config.toml
num_hidden_layers = 18
hidden_size = 192
num_attention_heads = 9
num_key_value_heads = 3
head_dim = 32
intermediate_size = 768
vocab_size = 5035
hidden_act = "silu"
norm = "layernorm"
norm_place = "pre"
norm_eps = 1e-05
positions = "rope"
rope_theta = 10000.0
rope_fraction = 1.0
qk_norm = false
attn_scale = 0.177
bias = "none"
tie_word_embeddings = false
parallel_block = false
init = "uniform"
init_std_qkv = 0.0264
init_std_o = 0.0
init_std_up = 0.0264
init_std_down = 0.0
optimizer = "muon"
learning_rate = 0.00166
lr_mult_o = 2.0
lr_mult_down = 2.0
beta1 = 0.95
lr_head = 0.00639
warmup_steps = 200
schedule = "wsd"
decay_fraction = 1.0
decay_shape = "linear"
final_lr_fraction = 0.05
batch_tokens = [16384, 32768]
max_seq_len = 2048
doc_mask = true
train_tokens = 144300000
max_steps = 6192
dataset = "wikipedia_en"
Each number is 200 + 40 x the weight over its row's rms, rounded and kept within 0 to 999. Layers, rows and columns count from 0. The size before them is the row's rms in percent of the matrix's.

# down: layer 11 MLP down (transposed), 768x192, rms 0.152, rows 670-686, columns 96-191
# up: layer 11 MLP up, 768x192, rms 0.0842, rows 671-686, columns 96-191
down670,066,221,141,124,167,252,188,150,157,263,183,154,271,196,207,205,209,187,230,222,246,217,172,177,217,207,252,223,230,224,249,103,218,192,250,178,208,208,137,222,188,165,240,196,132,200,201,256,249,177,199,165,235,274,198,234,195,259,193,310,241,219,251,201,237,272,195,163,163,182,124,241,136,210,173,103,247,224,175,215,238,206,151,244,188,191,157,226,216,208,167,196,175,209,187,129,105
up671,043,175,171,115,151,197,223,227,190,205,216,155,209,170,204,193,190,237,182,190,180,184,198,230,124,179,211,185,221,226,153,241,115,198,181,172,203,176,281,210,206,219,156,225,113,241,171,221,180,161,143,273,193,181,271,161,193,199,247,134,197,147,153,232,212,210,203,269,192,254,205,237,179,110,209,122,212,218,220,206,195,197,223,188,198,136,268,208,250,181,210,245,227,192,217,145,227
down671,046,225,239,287,193,273,262,144,188,136,136,195,107,288,234,234,253,251,181,244,220,222,193,184,282,118,158,181,152,194,260,205,194,206,230,217,175,279,136,187,265,195,172,180,194,201,257,197,248,209,216,175,137,176,194,296,231,254,202,153,217,178,210,152,221,152,173,162,166,206,133,199,179,229,130,229,158,256,197,265,252,267,168,188,190,312,221,201,216,198,203,250,212,214,183,220,162
up672,122,291,210,197,231,142,152,245,168,190,172,237,186,243,116,128,162,209,216,176,228,161,238,116,198,199,262,182,155,202,262,215,157,274,214,197,167,223,156,171,160,206,169,162,193,157,207,168,214,202,236,223,226,204,220,225,169,137,268,210,201,202,238,233,240,242,212,141,243,169,248,196,227,188,238,282,205,116,192,242,230,179,189,240,212,305,174,212,224,219,289,158,175,139,178,210,291
down672,123,148,220,249,175,245,249,186,240,137,233,135,165,128,235,245,249,212,234,208,223,236,204,171,234,173,207,126,263,228,128,210,296,245,222,204,192,233,236,244,210,190,192,206,195,200,138,223,148,174,178,265,195,191,265,242,186,205,218,187,193,169,136,130,229,215,206,213,171,209,185,191,235,138,222,192,218,285,274,205,191,168,210,112,169,161,142,197,231,145,152,248,277,192,292,192,255
up673,164,169,183,127,192,96,120,270,194,187,180,121,202,205,218,212,208,205,215,232,176,189,219,262,193,187,186,229,284,204,169,211,182,170,224,183,131,247,234,200,176,180,183,207,203,235,223,172,182,186,211,158,192,252,219,192,231,170,167,253,238,187,197,169,131,330,126,269,201,174,194,155,188,279,192,269,202,239,103,136,199,118,237,202,254,182,277,208,130,148,201,220,212,182,216,195,177
down673,167,213,196,170,145,197,259,174,183,145,205,194,207,209,212,212,153,110,170,227,144,148,194,163,151,158,267,238,284,178,264,244,208,177,227,209,183,224,244,241,224,199,208,194,201,217,225,227,276,253,169,221,196,253,234,183,177,174,185,182,190,281,190,202,164,171,205,195,187,237,196,203,183,165,281,206,191,256,188,147,174,196,207,205,157,192,180,126,57,227,132,245,174,186,192,279,208
up674,157,142,259,214,242,176,130,264,256,178,189,157,260,195,197,239,265,228,208,160,221,208,212,185,242,174,189,250,202,178,214,172,206,236,173,237,147,192,217,150,191,195,209,168,143,212,178,214,152,223,293,276,150,172,178,204,239,186,159,256,165,155,172,228,278,202,142,289,185,219,239,308,212,146,200,195,220,318,194,162,204,267,269,165,261,231,230,189,233,103,287,182,179,238,245,187,227
down674,157,210,152,105,208,125,154,166,217,256,124,233,238,250,205,216,192,206,152,252,208,217,184,178,225,181,214,198,188,190,256,150,215,178,136,237,227,312,230,229,223,155,216,183,199,141,149,288,171,202,179,152,217,232,188,231,241,247,201,250,154,227,227,252,246,179,180,182,156,212,230,239,232,189,195,190,253,164,218,201,335,195,265,196,164,187,159,215,172,177,140,187,196,160,159,156,160
up675,067,245,247,186,200,229,157,230,166,193,167,214,255,124,256,184,163,112,194,212,199,204,268,264,152,262,243,182,226,186,113,179,180,262,203,173,206,175,154,230,218,205,200,261,194,108,164,109,207,228,192,221,220,209,167,154,246,210,232,209,252,183,172,224,269,157,223,221,163,167,185,230,203,160,97,208,208,243,204,235,154,232,206,138,238,246,233,211,168,201,174,206,174,223,245,198,248
down675,062,234,181,80,266,206,216,192,165,139,209,179,174,226,146,236,211,224,191,161,183,179,256,267,198,155,204,187,205,133,172,249,242,168,188,272,233,199,230,241,196,288,236,191,216,220,196,238,231,135,168,174,243,193,211,159,178,126,241,189,211,132,297,209,221,186,244,167,165,203,204,183,167,195,191,257,237,207,207,167,152,206,216,255,187,167,223,170,173,113,186,205,187,198,130,190,180
up676,145,221,179,190,202,165,198,217,159,120,147,181,179,208,178,210,295,260,211,177,191,186,195,249,202,181,208,198,250,226,207,253,182,205,202,221,202,239,245,220,236,225,193,274,163,263,200,192,268,183,158,210,148,229,177,146,245,193,262,248,161,214,166,194,198,290,199,190,210,210,278,202,220,254,223,240,172,189,167,279,174,109,213,204,214,202,203,222,255,152,163,215,152,218,217,182,185
down676,134,197,107,180,262,233,205,197,162,208,276,177,259,247,211,252,202,229,213,185,265,182,201,192,195,181,159,195,194,243,154,205,153,222,190,280,128,135,227,164,162,172,237,219,166,225,203,230,148,225,201,197,302,241,171,318,200,189,169,226,238,183,206,169,141,142,227,203,224,230,214,303,168,191,173,159,256,122,209,142,171,189,194,212,162,170,249,183,141,226,196,211,208,210,178,160,222
up677,169,207,238,275,214,205,199,192,183,240,190,174,194,141,189,243,207,169,186,188,160,198,303,141,190,264,170,229,168,210,165,197,173,228,226,244,164,222,175,201,239,217,194,211,200,267,166,234,195,124,267,281,180,244,156,156,188,160,186,206,193,197,124,167,220,269,227,190,226,254,209,230,180,125,233,142,197,199,204,224,275,160,175,111,90,167,241,235,186,154,227,143,212,185,247,275,217
down677,162,192,187,226,211,150,157,261,84,243,187,154,193,237,217,141,143,181,201,237,194,289,186,176,233,210,181,238,154,186,97,139,227,212,258,262,243,234,148,159,148,172,238,169,229,216,210,97,152,269,97,126,238,156,190,225,202,180,240,270,189,201,262,116,161,212,186,245,188,135,188,184,197,160,230,231,258,251,139,209,159,152,202,211,237,257,102,248,181,269,204,219,221,233,188,183,212
up678,158,259,245,187,208,149,128,265,236,229,238,269,167,209,191,185,181,115,231,166,224,182,299,232,151,242,282,149,204,202,196,198,259,242,230,202,264,217,248,230,236,224,221,219,257,213,201,247,172,183,259,225,230,220,89,165,115,243,153,143,219,166,177,181,155,163,186,222,172,139,240,201,211,206,155,180,240,170,176,244,236,234,237,162,178,259,235,189,222,151,235,205,146,173,261,237,204
down678,152,265,250,130,239,204,204,215,175,287,212,267,248,198,245,265,247,179,140,162,100,182,163,248,244,142,188,203,176,113,174,217,224,196,159,223,131,199,218,192,164,244,234,158,224,179,143,264,152,197,132,208,235,222,223,210,199,168,191,173,186,235,208,176,204,181,180,203,162,246,227,260,167,196,208,122,235,188,187,193,256,241,275,182,192,144,263,221,160,237,176,219,264,218,206,130,149
up679,112,185,185,183,195,245,225,200,150,163,183,193,336,91,200,236,228,215,159,193,276,149,160,208,199,195,228,147,153,244,245,144,128,206,233,197,199,236,171,188,170,195,172,219,224,232,238,147,209,241,210,240,259,167,166,247,224,191,159,215,229,148,199,180,201,186,190,228,187,216,227,145,214,215,205,178,157,220,197,179,141,182,193,191,198,244,190,200,163,235,229,182,186,194,207,141,181
down679,111,188,158,158,214,105,213,149,202,221,148,227,180,220,188,126,201,198,241,190,176,178,150,235,166,201,164,228,223,211,166,250,131,72,254,205,221,151,212,209,168,246,204,200,165,176,197,194,98,192,207,160,277,211,196,214,147,239,243,114,242,117,203,137,158,250,234,182,281,176,190,246,240,257,211,274,191,181,197,175,176,157,218,162,222,221,175,244,181,160,175,207,268,213,192,196,137
up680,135,204,275,148,166,118,244,199,200,219,310,245,229,135,199,202,224,200,224,241,262,230,174,195,180,257,201,164,201,220,198,267,209,214,194,197,219,221,244,180,238,186,276,118,169,249,200,255,186,207,251,208,192,171,235,219,172,211,166,257,274,116,148,169,250,173,228,181,171,209,112,201,193,239,142,146,282,242,208,186,204,150,192,190,217,186,241,205,239,185,220,163,263,214,137,218,222
down680,124,171,121,201,198,188,181,188,225,179,225,109,210,174,177,239,170,245,190,194,147,230,168,245,236,231,185,141,213,150,212,188,166,271,287,276,171,212,103,255,172,193,184,250,276,182,240,263,185,184,194,187,193,233,187,186,207,239,210,201,231,159,196,159,227,196,199,221,200,202,148,215,236,180,189,210,195,142,233,133,153,164,184,221,205,192,198,274,178,231,189,178,197,203,209,170,211
up681,078,160,171,266,159,229,175,227,282,206,260,138,168,216,146,158,223,216,175,260,184,157,203,184,174,172,223,228,174,237,158,214,148,194,219,207,244,200,211,161,221,247,229,205,154,275,202,246,111,233,141,231,159,242,176,165,219,297,218,171,194,221,213,193,128,219,172,168,188,259,176,217,210,235,216,200,141,179,244,145,181,211,244,218,197,156,261,273,240,175,203,77,196,272,201,135,131
down681,078,198,147,108,230,169,189,210,163,220,125,177,183,173,214,219,240,220,214,196,226,188,155,188,246,226,196,193,226,131,164,253,222,173,205,270,193,232,251,238,283,163,223,242,175,253,334,219,287,227,217,159,170,142,222,209,178,208,212,233,166,220,191,244,227,195,287,155,226,174,216,205,213,235,145,205,219,230,146,189,253,169,227,210,226,164,232,200,226,175,176,226,188,144,191,223,195
up682,161,181,158,151,184,170,140,222,173,221,210,192,275,182,189,215,246,228,189,249,274,145,216,216,185,156,264,220,235,161,253,166,214,237,244,176,175,250,160,169,214,178,218,210,169,253,152,142,161,217,238,187,221,218,79,180,187,178,195,170,230,165,180,152,175,242,136,236,135,131,222,186,266,209,226,230,204,243,218,208,181,232,214,180,140,195,189,242,192,152,176,167,194,185,193,196,172
down682,162,177,198,260,178,266,200,207,268,196,271,218,246,219,181,213,270,174,142,151,162,186,143,220,166,275,157,285,228,277,140,162,178,225,163,208,163,195,150,229,204,196,214,258,211,293,191,201,212,216,287,326,178,199,219,185,234,167,244,152,194,196,228,215,244,180,159,188,156,221,103,133,213,132,125,198,181,181,157,202,127,212,194,253,185,154,157,183,173,278,213,149,182,221,187,214,195
up683,079,124,214,265,84,189,163,188,199,225,214,231,230,227,179,180,195,136,170,178,128,241,277,165,183,182,223,131,215,209,162,117,244,144,165,185,168,165,169,151,210,288,219,240,206,302,185,174,153,246,178,182,178,191,219,230,201,167,191,175,199,140,227,246,210,194,221,222,220,161,228,142,226,216,165,152,195,186,144,194,185,246,236,189,187,205,252,245,223,221,213,199,240,203,211,188,192
down683,093,212,248,191,157,235,278,149,217,210,139,202,181,235,183,220,175,179,248,155,246,160,171,200,200,97,189,228,152,178,247,196,180,133,185,177,218,155,149,196,244,226,164,212,214,240,200,136,187,214,163,155,230,204,227,185,223,170,239,131,211,110,147,247,171,240,168,109,254,189,180,187,147,192,173,244,250,249,204,242,158,196,277,89,206,184,234,207,175,177,207,211,219,226,297,196,212
up684,173,203,253,120,234,229,176,236,169,214,180,181,198,184,196,171,157,135,188,253,189,192,192,207,152,226,212,281,175,134,192,233,199,214,158,177,262,187,225,209,236,246,155,214,153,313,212,118,227,213,152,229,163,199,243,208,244,184,204,210,162,160,258,214,220,207,267,191,173,189,180,222,177,188,233,206,245,227,183,172,123,254,217,229,239,159,188,225,252,207,227,206,180,225,269,227,237
down684,161,225,216,145,146,199,197,202,151,186,196,232,164,195,196,198,121,208,126,255,212,201,181,217,145,208,164,169,193,188,129,189,177,191,186,205,196,194,235,160,225,179,207,215,185,231,212,172,285,102,209,210,232,237,231,168,185,113,211,210,196,200,198,212,242,150,177,257,170,209,168,173,92,148,268,248,182,177,273,218,191,165,185,217,199,208,168,266,180,199,180,117,228,235,207,257,260
up685,049,226,196,172,132,179,203,188,192,207,194,190,310,181,125,178,166,203,236,265,204,200,196,207,200,174,205,239,220,214,199,246,277,157,202,202,198,276,122,193,239,198,208,177,166,273,183,120,217,213,177,238,194,215,235,233,189,220,222,141,199,167,232,169,139,165,195,224,206,192,248,168,202,190,215,267,241,204,240,223,165,65,200,258,165,179,243,201,196,217,236,193,192,234,137,148,245
down685,047,227,216,236,250,269,126,216,190,192,201,206,166,181,234,278,317,189,192,156,277,170,184,220,183,337,261,167,217,209,190,210,179,226,250,154,226,246,249,213,182,213,172,225,196,159,221,245,173,236,178,176,163,258,203,193,236,228,223,225,232,186,216,269,286,169,211,222,170,192,209,166,179,209,203,168,194,228,86,226,237,223,209,205,253,153,179,230,223,145,199,263,292,168,195,119,175
up686,148,195,151,185,151,163,177,239,214,250,233,199,207,200,184,202,301,147,144,250,242,240,187,233,185,177,139,177,191,235,230,274,151,213,208,230,158,198,206,208,265,247,267,243,189,190,238,228,219,192,242,230,184,195,209,238,231,112,229,108,197,206,198,205,195,261,216,119,195,278,176,205,204,181,129,188,190,244,251,210,186,187,120,136,186,290,206,184,264,194,227,206,195,187,270,179,217
down686,137,233,210,220,119,236,175,228,159,189,212,165,249,203,258,172,169,194,248,160,321,233,168,240,188,182,209,138,166,179,160,117,235,194,245,175,208,155,260,197,196,281,187,134,182,180,125,229,202,208,263,204,175,185,228,241,89,218,158,136,197,221,259,279,211,182,201,179,260,188,170,210,187,119,231,142,154,214,191,142,215,276,226,265,146,197,193,226,198,187,175,183,186,251,103,216,211